Weights of a small transformer language model.
Architecture: RMSNorm before and after each block, tied embeddings, capped logits.
Each number is 200 + 30 x the weight over the matrix's rms, rounded and kept within 0 to 999. Layers, rows and columns count from 0.

# layer 2 MLP up, 192x64, rms 0.107, rows 61-132, columns 0-31
241,218,236,176,147,209,218,212,186,153,161,235,220,194,193,185,179,198,172,174,167,189,229,269,241,202,257,176,217,195,169,152
213,186,241,217,170,167,205,192,206,236,196,233,215,182,201,204,238,182,188,177,218,203,192,153,217,228,173,208,173,215,235,193
168,191,201,188,178,259,128,215,194,189,177,208,215,196,210,200,145,160,174,158,203,226,222,235,192,191,210,177,223,189,216,235
152,183,213,214,216,213,208,170,155,179,212,184,202,255,210,172,183,187,148,204,178,192,260,257,180,223,200,218,194,183,169,170
204,199,197,207,140,177,169,218,190,216,166,166,166,227,212,201,162,198,188,177,290,252,221,231,188,181,198,224,197,138,169,187
199,203,193,276,177,259,190,224,178,163,232,220,160,150,195,146,197,210,190,164,166,212,211,213,143,205,207,147,254,229,165,211
179,184,159,218,216,174,249,273,211,205,180,206,204,243,199,180,174,173,228,211,203,201,188,153,169,234,162,151,217,229,211,192
177,210,185,245,213,129,179,226,176,181,165,152,208,184,197,150,245,205,200,211,191,216,237,174,246,217,141,217,140,180,208,183
144,168,212,206,229,215,170,220,181,251,233,176,224,196,234,241,229,165,201,182,165,207,209,136,223,181,165,160,131,231,241,239
232,206,156,192,200,178,280,168,224,205,180,194,190,209,178,220,228,198,222,195,196,182,164,238,236,178,189,215,185,227,204,224
223,205,239,169,214,276,195,190,236,209,229,241,252,199,195,246,188,225,219,241,252,194,194,201,156,154,265,189,210,199,218,143
227,213,152,157,195,174,177,204,209,186,173,270,200,207,217,195,150,206,177,231,214,170,155,260,187,196,224,229,277,199,165,188
185,221,155,215,197,181,197,193,168,251,210,230,235,263,199,168,174,234,171,142,207,168,211,187,193,208,209,182,222,248,258,202
187,193,229,200,184,178,173,136,177,155,190,158,194,226,187,196,175,232,215,217,231,203,170,209,194,236,179,185,254,155,196,195
252,206,197,184,227,183,253,206,170,211,198,240,189,201,218,186,173,216,202,174,241,206,178,220,153,226,244,188,176,151,280,180
184,187,156,198,199,163,219,230,159,214,201,212,190,144,199,223,186,168,180,182,141,154,225,175,182,157,180,191,167,162,219,227
213,174,254,188,191,184,240,167,244,241,227,207,240,241,214,182,165,205,261,251,181,221,221,241,154,196,211,245,159,192,207,191
202,238,158,176,230,191,209,212,209,223,255,134,200,229,181,189,174,181,220,194,218,185,139,165,239,265,226,231,151,190,216,163
171,177,213,197,236,200,196,224,155,158,259,190,223,171,209,263,213,170,207,178,232,208,167,182,231,269,186,226,253,175,170,175
172,206,218,187,212,238,200,193,157,191,177,202,225,190,199,190,168,169,180,228,187,227,214,217,219,161,223,167,216,147,201,227
177,237,221,205,209,175,219,223,178,235,191,169,304,169,229,189,225,234,164,162,216,184,205,177,179,213,178,224,186,147,232,169
249,256,265,151,211,187,209,233,185,233,173,222,203,177,245,142,211,197,244,176,174,226,233,219,224,228,198,224,255,190,128,207
213,188,193,212,232,244,152,238,221,222,162,217,175,221,202,202,188,256,228,193,238,169,177,183,167,252,172,210,218,175,240,206
247,223,198,190,179,210,208,204,200,149,264,253,220,186,259,217,248,202,224,207,158,172,185,165,194,194,211,241,152,221,215,222
166,176,225,233,218,274,217,159,231,194,222,183,204,166,200,258,249,236,198,219,211,246,143,184,216,221,177,223,194,209,202,137
131,132,225,201,189,196,258,175,149,187,220,236,244,231,192,179,216,241,195,177,162,193,182,157,229,171,161,166,226,221,217,196
219,227,202,136,185,194,186,214,205,222,220,236,180,202,198,199,203,211,167,227,202,212,142,164,205,232,196,246,176,167,245,179
177,197,209,255,252,167,161,158,167,183,194,210,241,223,171,173,187,225,164,247,132,174,183,189,234,177,200,211,156,243,223,251
201,193,235,147,197,235,200,216,172,182,183,285,214,222,209,185,211,180,184,189,163,212,228,216,173,133,179,244,157,148,192,205
221,238,176,229,209,182,148,166,197,226,142,216,159,143,188,168,121,184,178,177,193,219,173,229,219,181,178,197,216,228,209,242
186,225,170,210,198,200,159,206,204,193,146,261,179,202,180,179,192,189,197,227,245,232,221,216,226,207,242,155,209,142,277,183
217,159,191,230,210,196,242,192,171,220,221,246,213,185,232,285,224,209,183,202,221,272,182,224,169,194,231,199,186,212,220,206
150,209,202,168,205,176,219,170,187,211,200,199,190,190,192,162,186,202,250,211,224,165,175,201,164,266,171,233,214,195,149,218
140,153,204,199,193,174,201,193,138,215,233,276,146,186,215,225,201,183,221,145,169,179,196,265,204,171,253,216,197,208,173,228
169,175,148,199,196,189,197,217,190,184,206,240,204,195,201,214,161,139,197,165,197,237,177,209,176,230,213,238,222,194,194,136
174,225,206,204,203,154,180,195,237,171,220,245,185,188,194,159,205,162,192,162,128,169,205,162,253,189,161,225,139,198,221,212
228,176,245,188,177,224,193,182,231,223,209,215,223,180,196,173,205,251,232,177,164,179,181,199,186,124,178,217,203,169,177,234
228,134,216,186,204,210,189,190,177,195,211,182,207,203,179,155,189,175,235,186,181,178,175,213,191,213,166,239,166,168,182,246
202,215,183,198,250,183,210,217,250,212,245,187,244,239,212,206,204,208,213,187,205,174,215,189,199,241,180,168,203,165,152,201
136,165,262,194,175,208,218,218,192,249,179,237,177,221,196,224,187,213,197,211,230,247,202,184,209,150,163,232,215,224,189,186
204,209,236,213,179,224,176,213,229,183,232,190,177,251,177,203,180,245,241,164,229,181,196,136,216,220,174,238,184,177,185,218
228,202,170,237,173,183,219,179,167,186,212,226,186,195,182,175,238,226,214,258,147,196,238,270,194,223,206,183,197,202,172,198
173,226,201,191,217,215,167,208,183,210,202,242,234,231,237,186,203,194,206,245,181,220,172,266,190,171,187,243,233,206,146,122
179,197,152,189,162,220,178,156,218,185,186,239,202,204,221,185,185,221,170,146,201,130,199,212,197,210,168,177,224,210,251,232
190,232,183,201,135,219,227,209,190,215,191,210,157,174,186,194,199,186,219,185,190,236,207,158,194,182,215,178,242,263,173,224
226,274,196,220,239,188,179,194,206,188,199,230,150,218,261,282,216,198,227,221,196,171,221,240,202,213,198,193,173,233,204,169
190,168,234,222,243,169,216,196,149,208,229,200,239,231,203,190,185,225,221,164,225,190,207,197,228,192,153,176,203,145,229,180
226,153,122,221,196,218,172,204,178,251,209,213,265,158,222,202,216,188,124,233,248,216,218,231,213,189,232,230,202,201,199,200
195,219,152,202,238,230,224,207,157,233,249,176,190,143,238,165,177,188,204,229,247,184,164,195,206,211,172,215,201,182,201,196
167,170,213,167,214,242,182,199,269,254,193,121,242,211,195,201,221,206,230,186,203,185,177,198,186,225,221,194,257,148,236,214
240,145,146,125,169,155,206,206,238,167,215,236,241,239,190,166,239,197,228,186,190,196,162,202,199,244,218,190,199,199,186,178
227,218,157,195,174,228,213,234,185,247,154,202,245,169,190,214,218,205,162,205,195,186,220,240,211,164,218,236,170,178,194,162
181,173,200,189,153,207,159,182,225,195,205,262,144,169,191,189,152,207,210,231,183,246,207,223,189,224,196,200,183,262,193,148
151,181,214,224,261,184,157,213,179,213,138,220,239,225,149,199,187,176,230,231,254,214,201,192,240,199,144,200,197,230,209,210
242,181,198,156,235,225,229,218,176,199,212,196,204,158,184,167,239,117,226,254,164,165,181,183,197,210,162,142,196,157,185,231
250,207,212,193,205,259,184,214,210,232,255,216,203,197,197,182,196,231,199,191,159,184,233,182,177,176,218,154,135,201,204,187
188,234,187,110,197,192,197,211,165,185,183,243,221,193,188,230,204,228,193,219,191,198,198,198,217,255,213,204,212,192,208,173
175,147,209,170,203,179,190,168,184,205,258,261,212,168,198,189,213,196,226,224,200,193,206,208,189,222,219,237,195,196,213,174
177,217,204,260,219,186,163,229,187,214,136,143,200,182,194,171,163,184,202,188,209,188,206,153,234,177,194,145,203,191,232,216
213,194,186,177,216,142,189,222,186,283,212,133,201,224,178,233,227,219,198,213,208,174,145,151,159,193,173,159,181,223,210,180
233,207,208,158,167,201,184,178,190,150,222,272,200,196,167,183,199,168,203,191,196,199,205,253,245,222,262,192,175,184,146,197
189,213,242,175,276,209,184,224,193,181,195,225,205,204,154,190,164,189,238,168,234,229,212,134,235,207,225,248,190,180,188,170
146,199,168,169,190,197,186,246,181,179,155,213,194,242,172,227,151,225,208,173,196,170,276,182,188,188,165,146,172,217,165,248
152,140,198,188,220,254,157,173,179,243,246,168,223,157,199,261,206,197,219,188,253,171,183,181,169,238,211,179,240,243,242,213
182,244,192,203,207,224,199,157,234,228,206,242,202,290,222,216,247,214,195,147,174,197,254,229,201,214,226,219,218,180,223,189
187,252,238,243,215,241,211,212,200,156,234,197,212,168,192,131,233,169,172,155,131,188,236,161,231,186,174,164,197,214,179,178
231,205,176,197,184,211,199,195,182,156,178,159,153,151,207,203,228,167,168,178,212,233,165,194,236,198,193,150,196,184,260,178
200,169,203,192,220,177,214,174,194,252,120,215,171,192,123,194,265,191,190,175,153,229,188,221,270,189,228,188,203,185,233,227
185,197,198,195,237,218,205,202,189,171,206,153,206,206,186,208,208,243,236,232,154,141,227,189,247,187,193,202,186,190,211,217
226,187,163,234,206,272,202,184,179,187,214,261,178,257,235,185,175,243,252,219,192,221,173,218,194,214,223,216,192,270,167,150
205,140,220,204,214,166,237,197,248,228,181,253,251,187,227,221,215,189,212,182,202,170,195,192,245,189,193,214,181,219,168,179
177,213,205,205,209,214,227,192,223,228,154,197,200,201,204,247,217,221,252,208,227,184,95,213,198,204,209,254,198,245,230,159
# layer 2 MLP down (transposed), 192x64, rms 0.144, rows 61-131, columns 0-31
206,208,166,177,200,177,217,216,275,204,195,177,162,174,202,202,214,205,187,205,195,221,171,143,208,204,222,212,196,206,188,220
184,175,185,177,208,243,166,223,213,168,204,190,216,206,211,208,163,214,218,277,203,179,173,234,128,189,178,208,221,200,159,248
229,228,189,181,251,157,211,224,198,176,243,182,179,193,233,223,231,187,202,207,176,219,208,171,206,196,191,237,206,258,182,183
200,177,220,197,200,192,176,201,189,211,184,154,193,127,204,182,190,245,235,174,188,196,196,176,199,161,177,187,213,221,233,230
182,200,199,197,201,252,215,210,166,213,210,225,200,208,180,187,217,157,209,203,110,171,231,155,170,244,204,154,213,229,242,191
175,204,229,142,239,121,178,161,210,196,177,172,255,215,174,238,181,192,210,227,207,181,202,192,248,199,188,213,133,229,193,188
245,201,168,183,191,230,173,177,190,177,207,198,267,137,237,200,193,143,183,181,194,241,196,204,211,153,183,176,164,218,185,194
236,149,191,186,225,227,258,187,199,242,266,188,139,228,199,244,207,153,218,222,142,178,184,265,177,198,235,218,220,235,150,206
185,208,214,184,215,193,172,234,194,180,230,223,174,139,212,164,190,161,253,166,210,254,158,187,169,232,148,170,225,184,148,179
188,201,218,211,197,161,245,126,215,172,220,247,222,158,193,204,186,188,209,148,188,181,183,255,201,266,150,166,195,191,229,208
185,208,124,209,189,194,176,207,145,206,194,175,196,241,212,173,211,195,168,163,190,185,218,200,214,260,136,198,213,202,181,260
119,197,246,221,147,174,169,163,225,163,230,200,201,200,234,191,212,230,144,171,168,204,235,164,226,180,167,176,162,177,151,197
278,162,218,167,178,188,190,187,210,195,230,228,202,135,186,214,221,169,227,241,156,186,207,233,198,213,208,201,198,159,169,164
226,192,179,239,220,246,183,177,304,224,184,206,202,267,166,222,212,216,128,149,206,216,174,236,234,210,245,199,201,209,236,214
186,249,177,192,212,229,171,218,199,207,223,164,223,241,232,212,148,240,178,124,191,226,196,198,199,233,224,202,228,228,235,261
200,145,248,244,218,160,216,206,236,222,214,251,207,258,206,231,217,228,218,215,222,221,220,192,181,143,185,222,245,211,205,196
161,208,208,238,171,194,115,202,209,243,199,170,166,162,217,181,165,194,205,208,246,216,201,201,247,177,172,172,194,212,137,182
229,157,195,196,171,203,176,227,219,164,173,256,186,187,197,206,232,248,219,188,151,220,268,214,161,151,198,242,245,172,150,207
170,177,201,173,176,206,156,154,238,246,151,198,205,188,201,186,203,224,153,174,182,194,221,216,209,204,223,215,183,185,212,206
194,188,190,189,216,162,192,196,217,195,168,194,183,192,183,223,245,246,180,198,243,191,250,232,189,212,176,237,174,267,167,195
218,157,192,164,192,211,175,156,199,190,209,213,140,196,163,184,189,185,200,238,173,211,216,218,223,201,254,171,244,248,180,224
185,219,273,189,168,238,201,225,163,221,138,192,195,250,258,186,246,176,185,108,220,200,219,199,194,170,208,252,195,166,173,203
244,210,169,176,211,195,204,237,156,216,228,137,166,219,210,228,172,202,131,180,223,170,146,207,181,167,207,199,203,180,217,210
184,169,209,146,176,201,216,232,190,231,189,140,173,229,165,209,204,217,163,221,213,243,264,176,208,187,209,174,207,184,173,204
241,222,121,148,201,157,190,243,185,206,205,196,229,246,185,141,190,200,196,178,178,220,237,207,201,200,180,184,196,244,214,241
208,300,182,216,230,184,179,257,197,266,154,217,243,206,192,251,206,153,183,179,226,193,196,176,145,124,256,186,196,199,184,178
200,185,187,215,195,227,174,202,191,172,166,174,176,237,185,230,198,180,199,127,179,215,214,212,150,175,215,157,178,214,186,234
212,187,200,224,120,223,251,214,185,174,191,244,218,179,196,235,174,226,196,184,200,249,185,237,205,211,184,180,174,193,212,193
242,186,206,208,194,220,148,200,228,182,264,132,175,175,174,185,173,244,193,229,223,198,188,164,189,249,261,190,212,209,236,219
291,204,150,145,181,199,246,213,159,197,202,207,199,218,212,113,241,187,228,218,231,207,214,210,187,215,202,158,185,162,222,168
207,163,196,229,186,208,206,224,224,263,243,219,215,195,174,188,210,227,236,177,174,154,215,132,185,242,198,199,196,232,162,238
197,204,229,224,190,238,202,167,235,172,204,253,193,205,157,155,210,270,201,108,277,191,175,167,228,189,174,164,235,158,213,148
173,194,234,195,200,224,180,230,171,167,187,185,212,313,205,215,228,199,190,189,184,211,203,199,190,197,225,179,240,197,161,204
201,260,202,181,218,215,213,220,272,144,174,131,245,259,200,208,207,221,172,239,251,175,217,131,220,211,156,189,203,215,192,181
238,205,161,209,203,210,229,249,169,192,227,190,141,163,152,199,208,234,192,245,222,201,218,236,136,234,176,130,201,206,163,264
178,194,189,215,232,231,187,179,161,208,189,138,198,216,174,214,223,237,158,188,221,224,229,202,211,244,193,235,244,188,193,174
187,180,199,181,218,220,204,196,229,223,193,200,167,233,173,220,195,178,188,228,191,202,250,212,176,237,283,163,186,145,208,153
152,221,194,207,162,252,177,186,210,221,210,171,232,196,230,215,164,149,169,218,170,191,208,225,175,223,179,224,171,214,248,193
191,189,234,201,225,179,211,216,181,170,192,214,237,259,189,192,154,248,197,191,157,261,204,166,194,209,173,141,153,238,196,207
243,237,175,172,227,200,227,195,191,192,220,169,206,168,201,180,225,204,197,197,137,180,220,245,193,208,190,198,186,164,250,241
234,181,176,210,195,216,238,165,166,234,177,214,242,157,181,170,196,167,193,221,171,236,161,272,243,146,199,170,184,225,214,236
219,207,178,176,228,206,171,188,220,218,227,189,212,214,182,214,234,216,171,197,192,240,226,198,240,221,247,218,175,262,216,246
205,204,228,214,178,157,257,185,261,202,187,200,151,174,188,201,171,213,167,171,224,206,230,132,197,210,210,144,178,190,250,222
195,181,199,219,241,164,253,246,204,213,190,188,203,217,150,188,218,179,221,207,201,245,213,197,185,191,204,251,187,171,199,201
211,172,199,194,246,177,193,223,213,203,222,222,262,215,213,241,259,210,173,232,200,186,205,195,220,224,197,202,176,166,214,201
214,175,191,198,247,243,181,191,201,272,217,139,222,236,176,144,219,162,191,183,179,222,159,151,218,214,213,228,167,191,232,230
213,221,158,193,214,194,202,169,231,180,212,230,276,140,166,180,241,176,203,206,196,212,243,174,231,203,172,220,241,224,213,259
162,211,251,193,233,226,176,209,191,201,198,139,179,293,184,224,209,227,171,212,160,227,206,175,219,206,206,203,203,201,204,208
200,196,210,186,197,230,126,206,216,221,223,189,186,209,206,236,237,234,227,121,191,200,224,194,205,188,184,206,260,231,227,209
200,234,170,159,165,202,187,149,153,206,209,244,189,239,196,238,235,214,185,195,234,209,176,251,163,249,213,171,171,169,211,182
189,138,181,203,151,213,182,251,178,164,172,216,178,130,208,231,186,186,215,230,202,193,159,216,197,154,215,285,142,199,219,195
204,185,268,178,234,181,195,168,196,155,229,190,164,221,218,173,206,221,220,185,209,191,213,156,177,239,167,196,249,230,200,229
210,244,224,238,223,177,227,201,208,215,227,190,216,235,214,222,228,196,190,178,244,182,206,169,223,201,155,233,237,203,212,247
238,209,207,166,122,178,253,219,230,204,226,201,183,193,191,179,221,189,178,156,170,224,206,206,159,226,269,212,192,176,182,163
162,195,187,283,152,193,153,191,180,161,187,234,170,163,180,202,182,224,196,193,221,218,217,210,233,257,241,249,141,222,148,193
174,208,209,241,213,173,214,242,184,191,173,242,213,149,195,233,175,151,183,224,251,180,180,188,186,218,206,221,261,236,206,186
225,169,208,173,211,152,195,180,219,153,231,251,216,202,282,214,171,190,150,156,251,235,197,202,165,167,215,133,190,151,202,190
183,237,240,165,200,202,226,220,198,184,188,149,189,247,180,195,216,227,213,229,216,198,224,141,220,156,233,155,223,208,184,246
233,194,219,149,230,179,232,205,193,252,194,176,154,210,212,165,167,261,187,264,143,218,206,232,219,147,152,204,152,194,194,181
216,198,227,207,211,231,181,186,185,146,198,238,202,183,205,154,182,227,253,191,158,259,206,202,241,174,215,251,257,197,188,231
158,210,162,240,224,208,175,189,224,233,199,162,180,240,229,264,243,224,176,239,213,197,255,191,164,188,186,244,210,215,235,211
188,198,207,219,116,195,218,158,200,243,192,174,192,183,183,213,237,188,187,235,180,245,165,264,134,166,187,165,217,257,213,245
246,218,219,212,257,223,188,171,190,224,227,178,199,203,258,216,261,203,190,209,200,223,233,210,201,158,222,240,187,186,240,153
178,247,206,194,177,207,187,194,213,203,152,161,199,257,151,220,201,173,207,213,245,223,166,200,186,205,189,185,185,138,153,194
164,194,209,189,217,197,242,218,175,188,195,170,227,135,185,200,173,189,229,245,164,180,184,198,185,168,165,192,212,186,209,231
186,138,140,172,210,200,184,168,198,234,145,166,198,207,212,238,169,208,220,217,227,210,205,274,159,216,216,227,187,164,224,194
219,189,206,167,186,168,164,231,203,144,212,176,190,240,224,173,220,222,213,200,200,154,219,113,256,180,182,252,201,224,226,240
155,198,225,207,195,162,202,205,178,154,275,211,211,223,257,221,141,202,223,278,216,190,246,192,151,191,182,225,182,241,179,156
194,171,180,164,201,188,222,179,191,233,185,211,169,208,226,180,187,147,222,223,238,162,175,215,166,209,180,187,222,239,224,197
189,245,210,203,214,168,243,230,245,166,159,225,193,128,199,183,204,175,186,149,212,164,159,189,281,181,226,211,194,209,207,183
186,240,176,254,187,199,151,191,180,203,167,136,176,178,176,189,143,202,209,191,237,240,202,236,193,201,166,214,212,149,238,173
# layer 2 MLP gate, 192x64, rms 0.112, rows 62-132, columns 0-31
166,213,217,192,219,170,221,163,149,234,208,203,161,187,188,191,225,159,216,120,211,226,187,202,243,230,204,209,222,201,211,127
209,180,205,176,185,217,196,137,224,266,168,190,195,184,171,232,227,221,203,195,263,225,205,260,178,165,226,222,219,174,169,178
160,185,180,245,180,214,171,164,190,182,314,216,214,140,176,149,182,200,202,197,176,180,246,200,216,217,187,208,235,208,203,232
157,221,200,177,213,182,188,260,198,194,195,170,208,172,247,212,188,247,168,224,239,200,209,180,236,139,199,173,184,173,188,162
229,160,149,259,155,208,230,217,179,203,209,228,170,188,243,169,230,211,194,165,192,204,204,227,155,191,203,209,208,182,254,222
137,195,197,223,234,191,249,224,179,225,212,205,146,244,130,209,209,201,226,235,217,204,196,180,182,219,181,216,212,184,196,209
244,167,194,192,188,219,247,237,230,194,247,197,148,233,224,186,204,170,238,188,148,177,272,219,210,185,243,231,189,214,165,215
199,222,248,223,212,162,155,220,186,214,199,206,189,175,188,197,185,223,255,206,175,153,241,167,184,165,164,131,188,222,218,207
195,213,153,239,197,235,198,202,199,217,183,156,212,142,213,183,197,232,141,162,164,187,192,185,234,151,236,191,179,202,239,248
177,168,155,200,145,205,190,216,213,208,195,213,210,179,170,161,193,151,222,209,212,188,144,187,205,226,217,211,201,195,160,182
297,180,174,223,235,231,255,245,213,247,189,202,216,225,186,214,211,147,234,228,211,171,197,213,168,212,229,244,212,228,267,196
197,226,183,214,211,192,185,214,221,198,177,138,154,230,201,170,182,191,189,148,197,193,195,175,227,170,264,162,168,236,189,199
177,181,193,204,217,224,219,234,211,231,209,244,192,175,171,278,175,192,154,208,165,200,173,196,208,208,177,199,134,189,223,188
217,178,217,209,174,223,174,209,177,153,175,227,224,253,213,197,156,182,229,190,177,194,181,203,199,112,166,170,226,195,177,247
220,147,210,214,235,168,212,187,246,238,234,227,229,230,195,228,235,232,204,191,233,215,201,192,173,153,222,241,248,180,179,201
158,233,198,211,182,193,139,211,154,228,182,210,158,148,198,200,141,208,190,198,259,218,171,177,228,155,170,184,207,205,180,180
205,166,165,172,216,254,192,182,218,167,207,253,184,183,231,220,238,234,206,133,149,222,188,246,196,203,191,243,211,213,144,172
211,205,188,225,251,158,252,216,124,130,259,208,215,210,197,256,222,170,259,216,220,242,152,196,201,223,175,170,211,208,182,213
207,211,204,198,209,161,190,222,231,200,143,189,209,211,160,231,222,221,204,179,266,209,227,198,207,217,205,205,186,241,199,161
172,183,220,162,189,185,197,184,184,211,159,199,216,193,171,199,214,171,122,207,208,235,252,260,200,199,263,221,219,242,224,158
171,196,228,251,201,234,210,153,238,216,130,199,230,222,208,150,184,223,252,219,175,156,178,242,185,170,229,215,225,153,190,211
198,192,225,173,196,224,218,157,221,208,208,192,210,204,199,209,179,213,259,191,211,188,250,187,193,225,116,185,261,184,232,192
206,256,190,270,218,212,181,192,175,151,206,247,245,170,227,184,216,174,202,193,189,167,130,221,181,200,201,215,181,252,238,220
229,195,248,172,138,244,241,166,176,198,159,161,167,183,268,167,142,224,183,184,219,159,171,182,235,184,210,208,220,178,183,222
202,298,168,188,187,177,206,193,187,240,154,201,257,238,195,226,198,221,193,188,192,227,231,204,194,163,201,174,198,184,173,198
216,178,209,236,178,172,234,226,195,173,222,201,185,174,252,171,174,225,201,284,208,158,186,177,240,219,175,232,239,201,216,164
222,190,187,237,145,191,191,194,192,172,200,247,250,254,213,141,178,265,210,150,199,198,208,196,157,180,198,238,158,192,214,272
216,185,174,195,189,209,185,212,135,268,157,198,184,204,248,206,172,180,209,185,200,196,163,228,207,259,175,212,165,186,202,145
187,222,239,191,195,218,145,194,227,185,146,175,155,170,201,244,121,237,208,161,180,206,218,214,223,154,179,216,188,264,172,258
175,257,223,192,162,188,182,181,186,201,167,180,258,189,148,217,180,194,211,191,183,181,177,207,207,169,240,247,148,204,279,225
168,197,111,149,206,177,192,206,178,225,218,177,215,239,202,206,228,182,167,254,162,182,242,209,191,229,205,231,119,229,195,214
175,159,149,211,179,229,242,204,169,174,192,199,204,226,160,235,242,198,173,247,159,179,217,250,194,192,222,185,180,213,198,191
241,152,207,196,181,213,223,206,237,214,173,188,191,203,226,160,237,185,160,188,232,219,150,152,184,212,208,174,162,230,238,188
157,219,239,185,217,192,153,175,201,208,211,222,212,224,241,208,199,163,179,164,163,208,163,157,224,205,201,253,211,137,244,135
282,235,193,193,178,210,246,188,184,155,205,183,168,180,214,189,218,271,191,212,167,218,248,230,220,197,197,145,206,222,217,176
200,267,214,208,212,253,221,167,186,190,171,253,186,206,177,142,158,185,169,218,168,194,173,234,199,199,155,240,184,189,168,207
217,194,212,194,197,200,253,120,142,162,222,217,224,199,168,162,203,216,168,219,184,214,186,256,235,167,210,202,176,225,183,198
215,194,243,196,187,199,174,207,167,176,197,253,151,203,163,202,134,231,257,190,206,265,181,195,238,197,171,188,185,215,195,225
238,239,164,169,173,202,221,207,203,231,212,160,168,155,134,181,216,197,169,192,137,214,181,232,211,204,207,198,160,165,247,228
219,176,160,181,171,207,201,172,151,232,213,244,196,186,187,166,192,223,196,225,163,239,172,276,208,168,147,171,185,261,214,220
197,213,251,233,179,179,164,189,263,190,198,213,168,208,177,201,212,185,183,181,190,164,210,175,140,181,210,175,190,183,177,200
197,191,206,217,177,172,261,176,206,184,273,219,154,150,225,162,153,207,224,205,188,213,182,157,243,212,224,210,210,198,214,184
211,202,178,216,192,261,146,186,153,222,221,197,212,200,228,221,221,211,148,230,157,168,174,225,218,188,238,143,204,247,221,172
225,214,154,228,191,219,214,204,186,186,200,174,153,186,174,172,178,197,211,179,195,196,182,199,172,116,204,198,193,217,207,210
181,170,188,216,207,187,199,181,214,157,212,201,175,225,249,195,263,186,208,210,186,232,230,201,128,237,204,156,236,212,196,165
205,209,204,168,173,204,172,174,224,183,189,227,267,170,158,237,210,208,217,209,211,205,185,218,220,148,178,235,213,190,205,245
216,192,212,206,139,195,228,200,198,157,177,254,195,156,187,232,173,183,232,133,263,141,205,249,182,167,169,175,207,167,152,261
178,225,201,206,213,185,242,155,164,160,188,204,198,176,231,168,166,226,152,280,216,212,192,216,184,197,214,176,140,185,205,199
189,191,156,210,261,171,244,150,241,199,172,266,209,215,181,225,135,206,186,174,237,174,211,266,209,230,208,256,223,200,204,177
210,211,202,183,244,185,220,195,201,207,229,223,249,238,213,188,207,161,197,152,206,223,185,203,217,251,198,105,240,194,172,216
199,223,199,150,227,195,197,159,199,210,218,225,191,150,229,211,205,208,184,178,204,176,161,207,166,209,160,234,247,219,234,212
198,175,155,195,176,258,187,203,188,210,169,193,178,195,188,165,243,171,192,228,177,221,258,227,184,198,227,183,154,188,231,146
199,209,261,213,129,155,240,191,216,189,172,280,191,181,165,131,199,181,224,168,195,202,192,233,186,172,221,214,201,162,165,166
194,179,211,177,228,211,205,184,195,203,210,262,228,191,226,191,209,150,200,224,191,190,199,228,177,219,171,204,198,211,245,175
219,167,183,197,195,211,197,183,225,179,185,206,238,205,194,244,300,235,160,214,226,210,233,218,163,185,195,199,196,193,239,186
146,229,190,189,198,258,242,231,190,216,150,229,197,177,155,243,215,234,255,226,187,200,179,178,234,263,209,234,206,250,181,225
170,243,216,181,191,220,237,215,215,206,159,145,199,239,193,217,191,222,183,218,201,212,223,163,220,162,179,134,216,212,185,224
202,202,155,187,217,229,216,201,236,218,248,189,182,185,224,196,156,257,181,218,183,216,198,202,169,186,181,227,162,184,191,236
216,195,194,228,174,210,212,208,247,196,211,214,201,173,189,181,175,149,150,166,277,190,220,209,152,246,179,208,182,174,196,144
172,189,165,197,187,184,180,207,188,208,180,214,136,181,199,214,238,126,196,170,212,185,207,189,201,234,211,180,222,224,249,236
167,224,226,238,184,108,189,196,198,229,193,182,180,240,166,214,217,148,212,161,199,254,205,207,125,177,130,173,248,230,216,240
261,187,206,204,247,242,189,150,175,169,253,200,167,186,257,162,256,189,189,181,180,186,180,200,245,175,218,226,225,154,248,183
168,248,213,193,198,207,163,190,134,205,186,229,225,224,187,183,211,190,187,205,224,243,177,246,180,204,189,178,166,179,149,194
185,163,216,177,199,178,244,249,238,212,162,194,218,180,175,233,206,180,198,228,171,194,156,160,177,187,152,223,218,164,208,172
201,199,165,190,159,210,127,217,208,225,148,250,188,149,176,210,239,157,198,263,237,174,182,182,214,219,192,187,223,197,210,232
235,227,193,224,214,212,220,171,175,177,180,199,189,132,176,225,198,236,191,197,192,266,181,251,177,221,225,168,205,193,215,176
231,159,236,254,181,210,184,168,222,185,257,179,168,146,201,176,243,153,198,197,192,168,191,209,182,242,178,178,206,215,182,200
214,173,198,166,188,194,235,225,185,220,152,205,131,244,271,183,207,168,193,245,188,149,203,195,185,191,168,196,225,217,221,166
214,185,147,248,195,223,179,214,166,247,187,161,197,233,160,206,198,214,198,223,178,183,212,247,112,236,212,204,190,186,201,186
181,201,212,129,202,207,178,190,226,233,205,217,228,240,241,165,262,189,188,198,229,164,229,148,207,176,192,195,246,215,220,174
132,181,218,230,225,160,227,191,224,203,223,175,229,192,213,182,243,199,213,213,203,178,244,173,163,194,168,210,183,210,160,212